Weights of a small transformer language model: width 96.
Each number is 500 + 50 x the weight over its row's rms, rounded and kept within 0 to 999. Layers, rows and columns count from 0. Numbers have three digits each. The size before them is the row's rms in percent of the matrix's.

# layer 19 MLP down (transposed), 256x96, rms 0.377, rows 235-255, columns 0-95
092:522503524484494513383371507447486439486447484573449495471521445510502509573501490466567534578487459522487540522483598409547493597488634513559486474487501444538563412437578599465524423522520523532391485523514467581575504457542440516419554453522488485473516453534496541443443512505510552455
089:511439479517511389445542498465471488402469502520517520543589530547424537508429445504554544519456554458495436408547436516487597431429653506507432437495489478466485489544505467581501490452504535490492470555491437506465493538373527495364577506564525582541437498455502507541517536477540494458
097:510571556434539484498469525466523471488580548508469479452503537414536446472439486408426533415532481456536435474561599465379507448602480578429533487470556520405502565453461483492448469522564397429445533514550571528492559512515477542481470590427491414442539509509481468520447547482508540559
101:446459577473471545548522535493440422479485386552473550440540394530514595438494536525467449513412490506529568569405545415487586527542478526485451535479578550568519440531464514514411478477485532474516433464455591514566600467468539578420522462469515513490568461441478521550459479484568450528
098:625473542492534561442445454443471612439561501537559528457519443456542493425487491455497480468596504509482445554591543504436497535523518494488560446515470512404551509505498472464547447515473502562466460501586520430603607399542446548540572532534443461597502531516463567516490491486399503475
095:485537552594436504463466526446519439525494521505477525551515455441542564518475548463547479562575550409450483432560483548564442450474559452596495498526468555471462467454528484449553597530599459436507621491476413580442520496517424545438419445498485549526542404484507432456529469509440546445
085:511479486519523359537582516472535451485488435458542606597500511553532456523500397505563523526465540479438484413496439532605436498439510479480429522496451458506492485525453442473501455471549406489458584477566614454486432476568489462509445433547486509565460508496509600609509489504484435531
120:446519460528512447447600509429510438438450579518488572457462515472545481509511572481508497534549471538463497528498420636465387539498523416506481464507540496460540530429468568472533601512515472508585508579480529525559512446519490429476526380474487530543403533529551367473525559506477525417
086:490495438461515433402482478466512475446486473572415451423554583577514514548413667520453534519520466473469523441545436457489540604485488567480439460504499523497472545623484468466459507531484534466501554531494503574488461462486537534384478529586490589405524464489453457518426501456539513513
097:484508369517528564484461465529464562441457497474599423483514601531530487421495489512531479520524475441590438510536475533491465477513496474520562497482483509472445508472531490548548473540403558486553437577517522544505477523450470561530419497493585521408511502403457457523544441510540708471
097:508442509579511505407533485430553608459557519502534492538498412538483490504605508495612525488465445551429455548483554509458512493473497540457493580521446439490466546583571535484507479528489472548517519517449487498615395548457453487532574528598420468426493477498453594493604438475582482509
097:551495493470469537422496513548450473472504399462518494439498507561544571528406565453499484579500478526467556476483517457539392490424584491568450540459492573555490377672401576534477525530447497528478510556460436472542462533500554496442553538472512558549560446522569512456483478531553511461
093:492494509381431476511458536516566454484406583555511531533542533480482588555557518516488516468501522444486524485481515501460586541460390501581437567509487466451436544523417513439484601471519590583446512520497537474450522572514563580541410540436468518498610432557526495442449535524489552569
117:436459444549580492681453554560554560553432486478547480522446520493556433492564527483446508450497474503443473486461488476525490488507410496484510572475542552516521457412489516515566453527565474538485484506546449608529500528466408442407450451573546578548444536522447406537531421451496524472
103:496517484556554515442584540464561531461493485543533448465513522466513454521582481374419583515441484529514465460514459496540449551449490525497576463428399471465557451546530547421464497602499578541506549692573502493466387536505509562514536493469488465460420545517484474489473522553504530513
107:413581611543478473569451460485496403439423475424458495523586504545527503515490604552538518512431592435474468489500550441486506459425550404581541533473434478481506509557484456477531521495480465452481474469421430468501572543513445476518537484578582391514551495453436531521500520481459405557
090:462601471509523513493568509471434548495492533427456505566382534602487537463515493553485547518583486501523431560523529508479615494543568411394572543571533498608380511539506453436479517516432537470513509486492477498500504449491400459448452441431443508489505398520541521509504453500535432449
085:540536365425453499497491532543503577494468478533541514466537528458499501566489476554555542532441536538452445379577538511562452445441483507446525509495521501567526491672433596464430510480405433444494484449577521405391458497514461523565530451536506510429521463473530508490506566494497504514
094:554484479518479527496518530505462522564509508523429480504564495560521464496506547508387427489478493487496542532407518586553432475474521449536543431477447511488522489439439519638523435470550444501534422415544522459400535614479483533618465471544595392558544521473531549460544609534504504490
099:532416567545504469488433532522461465510586597356487484545541529575446528463451462471450516513540566507541424565536400459511432422450415495448445480526446505452527506620568542497496512476563529482550447533481490627518505479528501553491468418503457564404481511505423502446559496515512513482
093:521547446503452452470500545581518447512576523468432477499484548489463457452422464417493547529470480408503468488508489447466441455531553501507539599493618458441532447621578458560532499521504601515434502435495504483483429482553424443402473544521471571402526433469498548577519488575551565485
# layer 19 MLP up, 256x96, rms 0.509, rows 236-255, columns 0-95
099:502500410510417595508463563446486567488519427396509457558493602423515507562460481537484500445501567498517533584515522626525517506566424466440519458532469512474607474521470514534439406500478414450460505566487509463503435494612478578528416558491500453519471477543481490525548527525403442478
088:426527462413507576501598578548523456431570488564523518489500561538571554579503501423451536431444558463490536463435587531489529489494543546488463463530523545357591485463443488558575478516591456448509449478477566481490522344526492508510557499513508533552489548574487529511516490517433530456
107:485474484555399563543495526483518517465384503486569455543560543529428546463513501374484482526479466530483507495466544579460496493577471491422562451475499475562582440500609409514612471419598545570486499467403460511423496485460597477506507469473536491430460534518422475451460540521547512480
097:500489507510488624447489428493494478565506513510493573487436545514475456524558478518475458419473476524504511457444503395418526407546418470520427483512589458527457474559489529548443427478493577498497605472410400568448449555611479577486506460473523524487511565528547562428459483543538397475
096:562529485443473578516499562529505519529585543476500524580563444552501445528545531530541617513500483423564451494520403432448518534497459432446584453561512515451421615498488416502528447607506502528495474449454368397531513504469559572521448508546493540538432512535522571516490467494505438477
089:569513496442493477505532371447545585519442455547459524503466558449544492528537565596552519478436448460448567514396485475504415447532507480467529580613485578527477465458489398495430472429504481613459507570436473512533594507536521525481431473477549547499482465495541504422546575480472536445
106:580571571568391415495460519453455483523461405491559492536480422419505537470487492541470535468467540569572428623466464549451546473572536527512520564591583499462504387471530505441565472472477456468460445542492589492468507485512525484475530565498397425527501517598515489470531543460469522461
099:508494524413517524570486477493480427498465415573458347480510632517460520546497558501551552527443461483452553531505514475537550548476415544585477513434512442450415495567443534565434469474543513503525578486425415482531527539489490514448507554493489417353533510465444536506443480505548442499
091:529455531521450529502541508478467449501504515400580565540506474558503409490580427522546445560481538457490494582518519476588551476562501542447530531613442543515518452465590452606478441449563553520511525533459604440430498463500423508509529618431516527483451537449379477482464458487552472493
097:472491450399487511499380553541430313524547487551521475414513481560450416467530404461438545420435481510426516478434524554477514499431528462480556464440426490597580475449495499494491575522565458501502539510491574490476491507468510515485488580511473494473548510471569516485455425541548570505
100:502544454545495524549516504505554544488477442526428477563516579544584400577483514553591496406432586486524502490554460487438544528484474607497541576476476480579514491463415496542525490405516485425509367505402514464484491473535584530515519502512490548526437459447494358481551562524455478509
100:465512397435435554515431518431459464392570461512544526489559542458489442481488504515546534455485577395427493583481500450477561506541456453443502429518502422503501557524469513555464490475585508454504590477551457525504445407588455551480466531469584537452508501555410516504490515636553563527
116:495474485452525468541484472436527462459459551539487554446473474523580541552599532461413405498470570620395510521424560489472495502538532541459607494570517476587466456544559448396544562469478489515457512512488443510503540472562468580493509639500500495493518494511490412510468466484501534365
099:494431505526513555446512510570581525554556480540521469512541486404596473527609547473469485461549525558574447452549561484478496565512434454381512545457482532510477436419497484567425542524534464509438534574479534467500434467512531450594498510456549549466465617529571436423504423403533485496
104:445435527572415561551470498504506502591478529427586524481524537417532496520514499559481516465466427543498492468577463523513523577427507536481595501553454496467534507404450549544421498459504503531483553572380481536446410454477499544458607541466621514438489544529449587466519501503410561526
095:406496569486438488540482512453564458510526440417569594466600539436550529436490453390535473533405531472410584505508511466518460443599446416543431507504471526434579445484477434521497501471563544498492474469481496474534541481511530511519508445547516454539584565452424482518463528642485486494
105:546473498511496509535529507495486609509502430567417516535509519476567436569491605536535397522454481398540573489426515525460452637509531440527533433533493502535461514509472444504502474472536481460399515512468499551470485507475511526474497420557399513408461506351493555609463474494573528502
092:516534530420423460578411490385401471561562471445603520540524452452570525536462573400552536517464430559489547506424503402451455569435472504504485548494463476464498481534476551577526456521493510536398545483539451472592424519541511533490570586430481508498503484529500575474471537546529493473
104:541513443505480555447462528520593518435477498492402549517435403451471445507533500433520445466488460404500511516454514466428531448548498557482552456565633445479426534475592472451496516547487507534424502450519578446524549402499552547497541473490506537553511507404582546434493588582465580469
106:494482494543439571444524522403486511503528464604506559538462493560514481483588470504519460470560500552560509547509419499518567507477457512479480459514446619529606459546439423555473416543535443413545531455469624442521499471507487457523524478573446495607450418424419546439476504497527435529